From a checkpoint of a small transformer trained on Wikipedia.
Size: width 512, 4 heads of 128, 49.4M parameters.
Architecture: RMSNorm before each block, rotary positions.
Training: a variant of Adam for these matrices, 847M tokens.
Each number is 128 + 32 x the weight over its row's rms, rounded and kept within 0 to 255. Layers, rows and columns count from 0. Numbers have three digits each. The size before them is the row's rms in percent of the matrix's.

# layer 6 MLP up, 1536x512, rms 0.0407, rows 998-1016, columns 0-255
093:086143111115114165138097115147123175144150107140085189090047162134127065064161167130162093164128114161085170162100050114138101144167179104099160091154148150129160146107084128197076143111154154073110082101104160142116141182156091156105155164105187156112128136153145136153120156149104094103123178161106147118134139093104140133119156069093131153186189173115118151154150122123120071126167135129097078105131110090145148154121166099125126131106108113115139198159135101142092069116142121160140188070178116119084189187163100159168133137129170139100129176122083131064109090139068191137127126067129144194076060144109128123102097084165114119112100118089112110122110143159111168143083081137070112119122117168137176105123144064151205094189131148147140113139128127113140122152120114
109:187153141158101145142090172181087128193120105189093088146128100136143103190106113069150172155061108156178159089142120123096127074122133079094112096154104132140184093118130133086117143101083181161141099152054197063110102140216142127132093139103097083065122127161216179147101148061094175130192053104107150126126096138163118135112113138126139127082129147141129117107157163142118068125210151127112098176168135170117120140112084146110145164140149107197215142131105179081193087139092139149084168184163086173142133082116097155092125110163202087150111167137141105157099107125093119156151108165107071132106138097111175147120129167147072117084110169060102115112139144117162147113109140146095144085125124115107060104098177151123091086160112096085143141112117108050112107136138100
096:091105125069081169118179137112121137170087156084146138156118168167131145140074158048101127148145133153125129158133150132082102113183147136111152118129132101137142136123057161165166171151118146093080136147141148169113114075162161104180158184116146124151087120163141131093145165210133080159154195074148099118113111141151109107047056093153132148153140107118140160108175168205158049140133133112142094073150109099124174139153148151176125106142090125081059151146132134133087138151127143093142100150086126100125131150119126110115128106105127181075146103128098105129177097128103151081160091200120133126068088111134141132099183145113057118188127174120146062068115120111087179119121104144167142108106119156114150165130172176138150163096178147100170027141126101181167103178142129
105:139132145145177123091116161064100171101134204083133100134066106099145105081123136094094092144143173151108128115132100163239044090152079115109177074155152141145127204102112124198166142155177069074116122135181085094139115183126095145125123136133144133160157170120152125126081145155103140191125154149098108091123135134148111084156140167099107104187138119103114151113085108125118108149151130131121114121115136098172149094157162197150156211079164102115133093082076128159129135158156112094133085174099149130120122137161124144139104156121108181132111116133127060176093137058066104155153091124136161126119138145101135151090139115109127100118124098171124142105124100090138143109109118164158137147141155126108143074146148145136157134163127153091116111150097148082149188181174125
095:108157153149127149149106124105134140105089184124118097094094148135135139156084174117118141187154130137109138103177098091111140144100169142154083115118098123123156142112129114111094159100113136215138068206099066076145129203170102166125131150092155097129142123127076106162190142170162112133127073129222099118135155144099110165146180146123156143130143103121106175053104137148113109148151134142087120106108075117092088140168141100128113122069091169105130150121160094127105110134126108169137123139145154097163167203090141067133144123163150130060134083128150191124139176079090129192195124194204136113068139077205122130162109111130173111120122095087108121161129146065158102103083081109127153062137137149120082137124109144139073216105109178142051096093052107096194192156119146
097:111086154134118126114128096129088149124139137123145126133138149168146060130103123102143155091108174116092084106115117172148096125073131125206166131151159149127117163174106102122095143155149161174128110133160095208156170127157101116107105090130066132146183078140149166158071124103146130149066040095165137143150168226131118130155131091084102130167089188148108119158154086168144147142084150165146070131131092105127176101128160118171151156147141184100133132134136156036171161171149136094151115126092136151187086122158129124187133135102101123100090151134119140125086148083110085105166205105120150158126118192113072106131192190125181135123093090101123139100159133215164175130168128109106113057098107123142138147120105148128120145062201116125126141154102144119134169154124144
098:082106098153161092131109129127087081164149098116125137069069164129120147211138095179167145131094142148158132141108148113121122147143135201161151112127077191106124174174117093085133173139164146160132127160092157161076132123135140105107142104164123128087135133075073159099141078108136159100132158094088117132186096149177105095127085146186115098100129128130093074128155111153182172131162168185175136127115191107144149115090137182141114097127111120117067048155140158164173160117062103139128120123133104158139128116144207180206122164142115158131164207115169164102141132160170095119136097146145061132140094126175098148103146113172150194176139135162177145156135165140119106173076170111097139131083129105164162147130134155143125086140118243206099133145144163217059183161096129
106:129125212132123120122117117120053142114088107161145088117099071113175128149108161124113113135136088139075100124101098109136105133169115140123142137148133121114137132118068122095123086048122154106153124124154119097139177151056143172053099116131103148100194125155125099125141118134179143089108094082050137126172098139126118116124129102111198149136106141135170132119128170100153177110081174155139116100175122163133149127155165103103137166070169167122133080151117064092151112063129093149128136144180176113165121133070142141103143117140086121126071161076106112111125096095105128123139134080088124137088144103129115192115076129124103153130128148127167127160128101172116138210144206128099156097166138144103156125156152150131134062176168148106112199131123126191169159132125090
100:158133139090161118123123134165165120076197171126140098192134153105163116147119120140133124154153161119133092144222105174079105154130152100158153087161134184090085114147116136161150184091129128107129147210047125090134163123079105144132200124096133109111121076112147116122136072142090115165088135072205076149117168143169061135138190114136142077100167199146128122138125151119104186086153149134114090101075116148158114147169147134183069155129107167114090145087147149179112168092120115135122106157125158102138108066108167164180076159129105196135163133141114099131130143082138104133106110102112163113144198149113090113077112109130138127128111082148154122099148138099150131147107143083094132112145140079110141140159113090103082106111176123127112148103176120177056172113054145
101:100136104077126059065107181089173090177164132200091121087135138104126127139130180080096147117141148146131089131134124103104113158094075128148117147090084111193030139172194104114156132106123121115133153138149073130049152081160158134139147074160114125130082104138101143166161103098180139086140097085195121034198105126143140154149110131104167147145159131193117188117166066084177106123146126162086153147145164162093196155079093128181108088096143142110103091132097169123178060121154170112092075169154141137119102110131133098099108108138148090087155109109112140148077135135171104116171148126142183102110094167125073166096138100113132126129166122174115145139125098157177175069108085134154172128140132088116154189148112132127114148112123157171165165091092117139137117123164153
101:121085140106084168066140093132121154137139138129134174107134109056156063073124165145102103115048156113150180128108182096154080126134152136124112112148121141107120122106087145093166136115167133162128203143148130057132062125162080137125148129142081091140088138141111174181125168190094110139143160174106132104135137146141139119091112215141164130133143094058108145136057091150178057187108071175128115105079191149120130167140106147160175125094111124153087127126142150194165109136125128143065142092128102161202170142194108085155105125123132128134173181153144158112139117110075141172113144176188110118103082104090189132160154107114056082176178153131106100076092102175093169139154091107133162178135099073095093097081090120145149096184126171161088101108063131136099086120123170
098:123135103102072141095120147169076131177088175132108119123177100106104138109121123105227097149111133083070154124133132128182070138118128070079147169123110123070102154141079138147118124143122145156178203102126148144115139110162147133110149142125082089124129136159141161111180149105187082136091104130211169143128106121149170192100150170192078134162130118073123135171158101148116095124165190111136160144173157143138095189133150148156128131147177149142164141136144104139114063109101099072056151106097091135197080153098109142101160115064129151128118126121112129162134095106098145119181069114096148168181096096133147133073089169162154180107160132138127117156108131126127167079163174091193167114128176133137124130108221103121094175094096116144112075195129116177137117185101139
098:114085153144119106128139133127116137102170131157077101035139060144118091110164118063162121137153126119146206117130145106174142096149130113173117046112157125150146134129143133156165155180126102117180094105124143056120133198136112152143198172085161110156100132151113170143094124148114078181147123122173070138116120052105066131114169143121111205093143080115152187105117103122151125106080149080083140110096133143127127089107127136109129113126129127143197166146118103134116134114123164140124209153116153142138120089165103098207087099090093138116109125135121131112162128101159126139132106116133145149123129152097158177094103121097089091088172146189191107123105151127107109143094121131056117077151101104116101128105140113126152063131116110096104127090099127097138110150074073
101:169185127088092168105097161135071133194103149142104141167139176132160135123107131099185106159178099120107164095138140193135139098088165109143027174055135052118102147101139175134114123156158156113092116160130165188176111078064122041126095131171110120150123080093162122147083148176107127142144095139117144046143106126150188117162147130121119165128154187121135121161077153128110094108135134195116210106164186083181130114102158076138160091147088135104144131107113132125126110156088084090166146099141105190187191148152128145175061131110144164085077172069118101137130107143130116121115113126124143171027121146167212102143166112095122121097151155178118193159130087078063149182160139123131158129152108118086206161202140091158146187113101103097098177145024141126158120149123138
094:146172154168137102134136141124081133110130118127098151102092058149108126143139136102142139216195107166183051108175100078025113100154104115097136135132115159088114123081129129081058064124162119114149143129125142181168148105071114175152164160087096133131076159104123123146112157205149122056063099155165096148173101115161136131101090116139130140123106100176102144180137106195153112130137145176106103122145170094111082201119149113137080109068086156101111130185147123162124154044165073100096168132120151156106134125152143124098121120126137161094124163056174149158192126142109164120151108124135128087158056101177182148115113175149156104122154167097186124118146089107064120135197097136156131095092096157100138183119092142142115116169072121116170122166114103168160142140117119
094:091184037170135163203095111174159085086182110110146119140075143136147153119095176139216117079109134124129138091136144179153109118086129113096147049118135122157122135130129115171123136151091114096134103119089131085155096197077135110112171072156131092146159111115158183139084179164165183077122132116189108112131150142101158018087136148104125140131141117174166121175097144127119093122165121084134137080168093112145129136168147140158135110168121084128123120102109171126123130110128121075237092053032109073167155101125157106082181105120139102117084084128139161136137114122092084112166118226101127135102122120191126073084138110104055130121090166195087112135125142137102117201133120170131178122127089157117204086129144146096149060136166093133126112157158079173140115126108142
102:138109101153132113147130110153113131154146178111169089142180062080133117147118108122090121098156052104156126077146113120123158130081152087109161121113147094070167110100097174112136133141120145164130159138093131162103132181154130143132132156115142106153232083189133128144129161082091127181164192108150117138101147096105072168127189136151099121158120100113146099159115125138124102164083121116136139195126086120108135153086107088186109172167101075148105178100137115149130119127044160136112161213107075105174090098096136128137139109099160084134054078123159028122163091192090101108116115143079109131152123097140122115127137162149126117174115167137161106153167158128135190146162091092132052134123114137136101131137095119169120099140057180164183152112156131153074102113149124
113:094143151080157168134128121118176082036182160123070161151140101121116121110073131165147169114120192167100144081221143081139135111147095087081157160128095105145159155160135154162142147122122086150205126144126107102192170117071102136085147114180192103178176129128150172109097133140140113120127170111193192183076146085168160132142123096107107137139080199182121195120110094088087131110143141075128183145176109143169152152154138080163122122137109153135060134150140077144146153128095154116108155133097122165152117085135119125123105116108117085141160167130205193135103120127143128120132116138131140172168161115148169148143181155166159123111103093113161144144108137174143125154176112165121069121106100105149105162144122141193128177057161109140147131154114167185144172069162168
098:142114145138093128135132124105179120146121126131141057156173132108121086147094125217067153156164151131063172069097166097109098084097163120118113176153059163136096147105093135110132129136168090094162113129132133102103210109093091120171129122142119156122126139104189153156136091108118123129095112103155114075146145113128153146129066171105191144193133133124118142099134051173168158167133141144113160145095076141097115129170129104190114080094109129141121093157140092152111116140117172176119124054101158161151124129086146161125106111130142142140118120163073148161134143121063087128134157151158102153105112135155156170130122228194099105129097112098078141128116159131074149082179185166056144133095103097113114145156177177147134117097120119090119062079147112113087108122158142
# layer 6 MLP down (transposed), 1536x512, rms 0.0372, rows 998-1015, columns 0-255
095:158164156117133137122064093107097110117114167139124183099122074128144167123101156190114123119149112144169138096184159136092149088120158150115091182154074103113088200126142138136128132131087117131142172084161146166081065058142131100100118085106085161123145052099091151121109091159161118114175146079187113140181043134178058101137120162146077152115108118118169107075155168162159127149119151133124060161125095122117108123094173154077099117087097138135121130084121148114152162191093206135126173113127134136170126097100153094190142127152100075094123049143103154163184120106140113198096145135093156074179127136117079123143099145089103128190116104173179143105110063135102094108144139097096164164124166096107111105103152098104125114102096098147140141108102161178116167156123087
108:108126160146089147108126128162149123101125121095165087110089149110069110147156183129171137108127120054025048080122161180090138102072151127080096145158150123154105134083157145124099217135150151178074191104097105145097110105074180135119145152157156183123155108130132153143106179102075152133127119119116118125040157094170071162129138110136157123129179146122135099146150105147156197082095135119163136119142107118079116163153097130124160103095126148068063168142149147125127164150116122139095114101137108155154129131101081209087132107111097077153135125077139131076136148123067175149148148134179150087149173135095171127169163152183047143134129164165128192123130079118171141076188132091148148136080089096095139195185106081117142156135162136193121144115143162126105101163072124
098:076100089184155123117183123132158123133089106125102145063149133135172078111076120159115071091104130150160115106081132176094092142095138084143111163127167107149113158181163117142104138105163160186143141116143077151075095149155154099125098123129133116102179178166127086159097171150184109158103126141145182102126118142093095159154117149093069128116127116146149109142119101143111148095111154132132108102144153133054111131109097113059125142116137121128155203127108155173141072062120072119124175106157098092117168106145133163157070165127167172193109053115173088116125098152138151215111152141109110125055088185080147100204099137084086159098131111075112157180130031119142136148143113129149125119209187165114138147111214162160144087109108142142087145143145133143126067118111140
106:064115122179139138128115108153161085136119066129097215106110072104165157110162111100112147079107185121173165070138187091085144135116200109138084087116075095189112080127157143072133130154066170093118179140089153143105143143083123151160074103143138059100135078087139122109094185148117141108121137112143106164142152103159055159118060106132198109059125103157169173149169122180108083126123161143060148106125135124080097134052078104040157117159088137138114140115100138149117106096069104116145177105107133147098145115134125103133080173098120088129133115072178129151112125130171147150190171147160109115123159136112139126132102117146169133130157140045097166165080141140133115171162126105123023097146071134137088145145126063112160179164155123165148140093105151127109064078109114
096:149148151135066086183158123134141114108145116150141132131142089185082028052067130064120111152096107090187097131058134135086149113106126152136107154144101090126173127138083115149174093186183154100104106092165148142162126099132175142192146081132171104101148157158149133158111094070137080016104164128091127145134117156072114109047117098097091105107163119073196116157100155088152157119098136119120164150184140102156102138087116166090142127204121162124135129077105107129203146144161181138145105083169161158080112075140139158129119091073134167135112107157124074116161098179168183090084157166111173135150077188126133123065119171167096118085137123149191152106093115142139158138126150174103115173169094065132117128091159109147127064152126113155193077127119114132107120101147086
098:131187135129159129124147157158177148123117150119162123163101039145108169130137097156125102157170125172102204166153107146143114202176123179075112170140132151132089065135177072089156074114125155149130138130116152069176105143107150143122136178141217162125112168118172129181158108129179144163131167133170098119062104092085119137083066178125080129194150154123134121157119154111096097120128072125138189117125126169134127078164087137169122105046121079126139165127131100209104115063172088091108095098100098166064154112115181197119082127159114135132181129138213114117163139156185160098109097118136141097135154062129138075127127073159173067149151115132117125099160139065079140131053127147176093186140138120099136120098126122099118120153048169145128126142185052102142092124126116
099:186155133087113123091147124128113168128159157190127152160113146118196121077105177142106125136134132179119160118144125149100123173089133102107142093141179151101135165090121152153119159102123093171180104116140168159139112078119163150112090145138143141131155142138219091100058157130174098157143152124175160154069133112178154105170122210140153166140135130222108184153143074099030085067162113129000134114137128124065118084138134109121104137154118132139127123167133129106096081127115166100129140175144145112152145104117129114123097094128125137126097130106083150159105113134115127123154145078146146171160086113167145117120117077109114146137146175172114110154145082114156136137156057119148145081159078100122117064135119131168164095095118132117153122114087138123133138101177148
104:068096134127049146159154131092103124143099098134188136168165165144234135123075139161157086103114196110146121069136141110174165152137108079116128112112112154105115155153118177161187134213126176123098136110141110167091147147155120080167127140096171124100155157133123134107181158136171088174078100113114145143165064131101160135092132097145122112150139076207092116083217129213083160092067104152090126168141080095174151155121149151166070147142146137134093160143184166098196150173134080161150130084134124087125162160132101074145151091148188149141129130157157150155157148137108130154077122095116082126087144082093128103097158131141118159106154135106153125180118134161122094149132139162146130159054190129130160102159180148122099122122150042181139138139146184084095144106093132
102:124155164093168144120119095102094151116115196141161130127155129108215133148075101116080183099078146161124159134114116156140181110120115177123104184127136014138192097184105131103071087175107134104161127127142124108182175118121160152142086116152130138152133108099168115108123124189141134111123150158062124115143082165118128124094157115123115139149077099133106179150126172160075120120087120154043135058223052121174143129134114110118109150132097109101187203136091105143165096122113128195138145117178125122115175177137122206088111144107123152127129122107142119063104138143110183089167187178150069200093108141171122134165131101172150149081140183121138108134158087143060105144124076121129128119155060129173128135138146121134156115107055121127128091102113116114190122172130152
102:142138134127098141152079168154120166181127149123112107183094121115127138164115159189154130139132146154065162133182154065072139127164132113086140084123144139152097133053148087145141138072075178192039113132149165141134148112061163117143123119105078129130152177155197170078091118059146130141101129116123135169056201090168134156129185084152097092173089130176161168132128170126113133120116161109118121132154105106169101163157158118105128128123155188129107154128167124127107233117102146104169124128157133164159110112064133168164161137132110096140098145127131118091126122176156163154135115066162169118036120168091157128159151119128137065085095101197135123165080089135109079191142136161172192110150155191110134097138149139125099118116095153110131155151120115116164110168141145
103:168111113154145124165083140122113132086174155104114112138142221179074137102106076127157154133142119089131063199094117130150128113118117114131123170132169078062161115126151056114185122093107157165160094096171125197174183095076131157139131124157098105118141141167116102092143106175153136078196104129085117163100162131088151210154076090093100143157146203115169151103097097131078063158059120118117105159074090146188095149126148121118124169117129114107103076163138116134103108166066131103139115106144097118145096113192068089126090115079095111128116172142120138139056065142155121134080094115083102118170140151116121123114110145152118109168136067093182162062182120158133172100168127158052128163141116130171167079113131158133115142140111133133132062111096091131145133116129154
100:150117109107152131148119104160179128140126104151107092114095083136090140133116146119076116096138086139195113148151096105135147112135132141113124093234111074126117135148130124127197147173161151092087077142112130092132129114102081177136076085133124125174160139106094154095108146098031125141132126125151103143117089146108165109174118161132143156137151197117192163091061132146072162131101122113141078107082133092106171127088153147146173097109091093134087051075121126170126121090120162140088108172155104133082112083135120230129103068169123114058175126140134168120138156124063087116152100122120095150157153102155115131132159093132113061159103113118157137108144142080168151100063095148142112131104116141101149160181097108111162084192155181106140179146104081148042141110177079
100:132186145122075136127130130186126168092111058123210112172107167171044098139141134143139168102127125134121094090136185132089120122093092160111120175141146176080192088087136085067145148053109120179062166070101117211109148119136073135127067107127142153128152074087138142129227093135137186117116139157092153058146178150098127112117086151156170175130124166140138128153085135135136111151122131131109095147158152121120087103146086138174151155124129127132121149152152133117136136155090065130179086128136178153152108110127175141115129151160149094100121167126187134208078138131161098168107129176113100165159130096178142118075148121116168167135140150093132129087151114152124149127120153144128138177122157167167186137124076153127124117103153120150126122187106113157101124076174138
101:095106133120152147138138119156185149092060129149201127138106098111139115098138169192078132136092188091152132158070131142133163130108117095088139135150108122148163120182121125163125105077103130096168179130102106106149116117169112108152118128105188119088111126142100151162138102159125134156059187113147123167179115170119146074126147090151140120113148086120112099110167152049174175138158115101133142144153060150120145036100118114105155126171106111143120101128144148182104165076159155127179096101149167120130098078154149138147155212165125120164134183117164143145079128159120128083171149135119144181122137184104106113118117135146155071139115134137113166145108148088139149121092068174120124152100105149172117156084154106071131122166198078130183079156154135144151189059130144
096:133154131118106146101093102105132148152102189187156148112136088154203145160093141116109166050004073081104103082091111146196167196153134099109145063085139110143132115199099115157206163091134157175140126196179137102033099121138172128099147161161162058123161156091145117112132101095191111127189182061162107142093184074102122084163165145158090148110124139077160134077133129087091147144132145106042141129101118131180139151072150134126144154167168118105108135169144096141144134148082137144098116087135131115092123079092107210152137124147109104150107109123105111125121138115157146046141153115081142197158167122138109118113084108147087136177147134137144167054090155118169117117111168118120132189118100099161123101118123112180129109136189145102126080115145103103147133078157118
097:141119144112216075101129185141100183120081159136106117157115178092060069133141089080042153158140092185127154117149117176120159194118126056147161145138137145135115184163124123163112115090138119114109150122118079142115111147177112163210079113116105109130130124150074078117141099120090111164110148088147105124128093113166169169126113153095160094088113166086173130067165160100116148152158181137136119108107125136123157138076207073102098105163185065056096156129144144071165113114187117155139090126099086130098128145164107194119157146147143130167145172145131096128098113127092140134093139143121101155090090112082156185066124139082102141094157186050120167154125110138174171149173065118130105138159136105116155160203129148099121135122142123102107169171106143120131130136149205
099:129123150136165128117097091155132104072108137158107140147074126207114136097196162146107140118101185084087114127143134095151134150173167119161121150111090115120164175128127107143163163151161192108129088120170129097130126103104165157141129076194142069119109165073153089101150120186169155096114081111125124143135154143149124085099072090129123140115117076104101203176134160144186132098100116089211148090101148140130098110097137129109129153134151135085183098142143202138127140171128099114127133129127135045099172168177107112141101118162169136173127144083113195103087095128075121184133126136133115101110141160117141159173138149070110135141124148159119133100131102102183141105127106055203150180112162104132126114107136170109137145087159128158087090129084057137089184112127090
106:122138092139079131118140093114157140069114190073059152102121153113160135116074143108086169120134159095091167114115176102120161137124204061213144133156182132073086166160169097129125159133105198149144121160090137059144174163158183119121152136188146150124092182181146133137100170134085164104115164108105099079164165102076089138119098108143084148170142111139118169141081137050093156131158136147049136122149115146108105137100166097058128101114091132026117156052143103125124116083111079151132114113108117163160109132124088105101101106169138078111128145114140058106120130154168132077154143095107162144137151141138131156133121170150131063182168076081137113125155139054099116075168150196137175148192106118158112170106135134090166162150151079112139185067143174111189173088145115
# layer 6 MLP gate, 1536x512, rms 0.0393, rows 999-1016, columns 0-255
106:170129189159152128119115090144155166119135187130182126113129150076154096123056100108154093121110121124138129126090061135062118168065140139092117118125138061160142185123136145126146149147071169147148105085162116167131164087120098129177143106133156120096121113095137132122146156108098144119148166170165156112111097045170181044160114117094130149163148150076138156097153145144109108111159150130096109087166139140142176156131124136094106147107137151175142137097067195100098065141160169097122173112160153121110147164114152118111120089151156160114110154095132127102133146148151095167079101086131068162110144119122120103114119159143129145076166113128129145133160081163198132203185070123079123141155097170083085060144152113084173116164127118083118149087159101129098186133140125
097:154130125185127129054095110128115145106137139200109178155103113172106140103117123085147144133169113114101133160153147091150167085156153164093108151164183109133095103162060095119217183137117111091148143131152122155153135082097087078093174145113128169143079134097119154054110098092067099120114132147141056168111134130170104094202184143133144106145129101097106160078123146161141103172179110096141096139107094066105178102149115079170173144114152114082144135120142120138135137149128154111141055177093143100132120156172151083147190104128145127090107166122120170089108116126141115082100097122087098121090116131141138164147132079177126153129086093132106139135116126074044103110156102114080116099148120103120110074142158134095147188119055137192145107109132122089068177155173102
103:107113145192128132083108119153166141119127101129114140123134106098158081060068155181144128126161085090076107114127131126143105168100151106090125098114155082150109118137141107101113165183109156127049102148155190133142139137138187144083116174100200163116169076140145154084109118130109079132138108119192159157170094132132093141181095121170100218129137178066147154154122169102135091110144144207103099130176130197083116127112131083123180168167133164133113119150075079129175105121122131154158112116124113113140147104074063155111050153127182096169158128100166151126135147100062126176159133109124071075140122129118122148128078117146118116115159150127133153125143117181129123141133064157073121129157075087169079140090119137124170155105108097153100155079149093103086054169071143
095:088138168093048092111145105161090112146145118137118097106123124189151103120131109156139083126134121090135166110127106152127134136147193079166127057071109111119143128111107081133092123149179140144118131127085120162102103124124109175145154110167121143103120123127157172182115179158153092071161144174121133160117102184118150130125104109117086123089070126078180094147144104100151139103085091143082121173154136146158135160162135125114124140149146180114105110092087081120124168115137169150158119129130130129146104175086115102123152071097141128121100120110075073134104102145149181174090139147096186134126118135101136138043095133167090109173101117097091160130099135105148053117166104093071092174116127113112096114118152100213138158122109135099173094117156170150087136150124124
100:122127139092162183137132077140174149146152131146139089119117135062144152126036145118127133120138156131124137069213171109054114172121126117141114018114158160074108109100144112101128147092102120127114093145095106103151171198108102107162148200122134164158172126119089108129149118088130143143163145114095164123112228124113110156113145186127134160174152090145129155110090089128108139146149154112118129143097087148113084189162114197196092121183097137141111118134137063130088144177106147143155136164136162097125115099160174123131099149126139132069123181094159099153134157166115047155123110135214133156144122097160132076086158171162167179164092062187123123110142160144116124163135091109120178067136137109105108126125094129106120115177145117107078153100148141133094111105122134
095:170114117126157096118045129125161100106097109166126126138111126177150129152089068082132120127132129094140183183120111118131111082118122092187152165151170091081112122115155173113093170128115098149090158109167064086116091176098088146173125094132116107112125077162145107175095121128117133161113124185072060094104055101146145138145145096146114144147070148157171109147152127210102128103129091114064087111095146135135166126168061131146147096129083161102163172098113116121152112110189136135134128088082134079090047171058174133179104097127140109131159119106147143125176088157113079158126155148145127122105132122164148110065075127108091128175175149078120086183174108087169121114144135135108147061170166108121161118134131086115076170124138106123209155166118077149091180131073089
103:121165087107072174088094086168185158125137148120136145118196198130105168103087122146171101064094114108118150124130138083122136099095149093064144082146150139136127176138118175121149131147099148148080112107130071100072109143139137075139166166140130172142177120114072115164157175161169106200189193099096184141136152113079132146160131077105088135160135129171108154069098118150150145082158159123110134082137137104113129126127135107163125150103174145165090097071052181106155124169133168117179103072088091095072156143109151129123101102103130169131106129135126159134173149154145152149133168075186053151117147194113143154065134136206107152160110055122133127195172163116190072157141137126130136151146034135167108109167161098100134185127055145084144149116159175168108161088125073
104:152169144160094113148095165100137136169128101061124142079091121143148148117073173107105082132104151154086118183096130204127071000175113150161073139213103090170153115163122126144100119082098124126053111078120110129082129090157177131136141104161181162104136118129138103088110132110058124090142090132074107065153130118124113192144185171135176125111154159108114189092152137187156067057140114173090075167098142098057103084102101113143128128148135128070077114102151103089162118132160116166140135108140094127181164152131139135104094136161071141137135069143127078111096143149133157134132088142138148189123138161180109154121081146110089086117131136199111113160128155184127122092108147096128191101156099093170148115099126152167074083130159195115146143096115163122126096133058139
102:146052128154092115132133131142113132124130114125159123132101186133185146107106148182124115144167103139101113153172121134180171130117200143094131095137138167159130191140159133101139151116092177141081114155148122062165113156183135148115141162076130108078133120179081143108165135083087158107176130143103115139144111122142097113141137128143131123097159143069097076106187167094108160194139123146100103117142117093063133122148147115116150100173122103086183147177128138165140092098140148117131051137174160164157075091135123080083122146137149087138079058142123111149177038114109098186144113181131089154092230130108110119107166088129083118104155171128095117130130080177124111105195132175116165074172085132199111108125161135106154080171159121102141177107104085126099156138138094
101:151158140147128167196064125110113150139131086158148214209123185109163152114119196157108093117162120121186139059078141113074135092156164107149149122135161136139167072153135098115082168156120118159134122135091123102131131150119163115136135168148138135120144134141078114156108101090095115055170133127107123079129036140058055138073145116176142165112086095151121142134125154122113084121160144122099146148084089176163200152177135074078131099185132135115141105167148163141155112163099138151130120125109173186120107202139121102178065132074107074147084031167166100147135074092138102155105144105113132096180149123068098091135154159090117127092158181147144172141164194083114128125076161131124128059169088154125097138120111113083083153130148046200136093173165107083085118162092145
099:120175175115090130119151087131168101142088182097144125125152192138122093104158121126143152160132161088105125169137097140107136118106131163130105104092113097150145120065157105124117155172158169121096078133093176188136207187133139124073187180191144140146090098141114185165087141204139107142155159169010105140160118116087131122113096120149114141172067100166154136128109121074110129137100108128104122147078158113093121108078101198123059133189154151141100117091107136141132159108117149088102131138162120123048155169130141155170092113186135165127172049074100112135131152104107098150137149122183142131074120138139092149134141146183145117104099111147074152145080145171164109114196110104114128118130099132097139147213099130157160104128165130155109128147116131112092124134178150
099:121129103073148079176150115113098123123125142114080160185121162149112142145154116116120186114178136122099115203125114097177109174098118154108142143198174173081147122130146123107130184131051192137101135162097113112159172132133122140091098091160142141135103087197123087103077091138109128114149110067113168092110199141139188162162084145099119080156109144110160124062096155122082138160145154129137102122100163114076136107102127127137089034158137065165132157134083139079123036116172121084164090164157204140134099133117077121140127081128103194125113123153189138149076104079098151123123133083127166172101116105127164152081109144122144137148080088109112092164119107076106118111133068161108169089160127105122101079136144118103109118138136113099165154093083123082073157075130176
100:176122155138168065090157141120120144113125090131108101113191139115122155127144113153150135175136138076090157182102140107141149129114138205088153136171108096181122124115148136199090148106072126122128089152083136147128122120124106142097152152117090158131157132141158141139119093086118133111148149066147143125104107132113106087134104128163152114137146131105098111077186156144082151113143054116081158065217145177076118101160110124176126107141164171174118160106114161158106170102152090148169080085111181109110107128134143158192115147174108199115097133166112137113120075140110118182101175084173136133142147078099136060145101079088152144133127132118081155147088113111115158160108069181102129079123088134131144102146161117101116175111124076112152137171119171131093153149138097
096:188144194091183076157150124095110184164113106079059094109109118085163188117108136120115120149120156140077149164123065175127143116068155194135132141156100088141112172197119148166154148095101137151098100101134213115118088171152167160085132121129141146114084220136138108146116164120096138101154138099125135128107059095141156171111100164223104128152115153176138104128172075116082164103120132147088150138128124122196110129107121159107143089120161139162156166162183155143129176138104126113157030129136126137151146099137113152111101108135127169092121090164116106128156085154164146092151095142157122108093157125102084154120167116112048166111134115109103079121136098171143126099157047182113145104098123157111086148143111097171140149141069197136119062132169078106151140110153144
095:137210114118098064135153135080139124145086166132160135105162145126133199148151094139137141102118125135115143175092128151089104137155128133112193142126142121186178116102103157146165074113127159153112108150129081151099114140139100115100101080064122113099147099137053089218139099128096143121155141132067115151136167091144171153123158151100119121134205166151131140124119101124157134099227182072103155058118096130092117187181124112152079094108102113037104125071105165092101102110129069152143096107124138147098121078135117142168114075093101167116065170113141112119175088156139136122118120097139135125106120107096139097104125115095158118153122112153137132101064076109173157142139135111131091086149069121164144117108070176092124148109110076049152134074186063127075137142141150
102:205128133145119123128122171136169184159148182108137112072149095106156173139092121095123080133113136110136104124127098108105103109142134112092171070125095146147141155119098137113137131121177073190085113169143057153072112144162091097152147157185105120104094143145157101176135152125068095149108104123121136111082113121115103167094121149115082134116095153163182130121183169060104137175127161084092139124098143090132145079105137112117122157160101114130105181061138145151151141189130114070136174093170078113175173124151164142160142154107100157206167101115117097126077132171151158102115148179134116120066141139100109081096143095180130147114137092100162175073091119155160146154131150128183104128148075150106108199087113136119116115192182168123114176155083120157130118112122114
105:212199133117099086059109133142125173197092119230069131098109160107152124131112176121104103099118079085140115140076088109165107119160141105144137127152195164156085172137042126128100185079129137097117151114108089115079147098172144164142152164076092135068122163122104102099194092156110137086161094149105110128127138152133137147185147123145084136121152082180135070094161144114114152054144108131092114122158141119072117169119182074111216107128119143124173135119137141120119141141151137125134050129121142114117114155156183112157135138181101137163105085133075137173163187122132164149110139091117076113104109130140132132145118121178150099105125116107130087128165096119177126128102084108102144098140118107133152094140130095101104085179134082081068110131118121083121121113127110
098:131083114107061130181090153146164095126147127129115111147120118184131122156133115133157183135146093146152108193146124141130117144144136157138130158091125108128108162175188149117153172130116125149101205069150129140104145128101138142101158137142115179085127145054086140089121156147146093154126135147070171136112117143130146106096102151135077133070106071154137149075132100121130137067131113130133140110159138123084108124113110104098107071123137117106135130140155091138160148182120108113091115143144132085138061171158131131168129089127123128139149118155108111153172121158092171197104120126073152185119149104140132143096156125086122148074148087095124153127154167103118103117098199087160098126207119126078138138110154135094092126130180087166105113105117136081098119155204076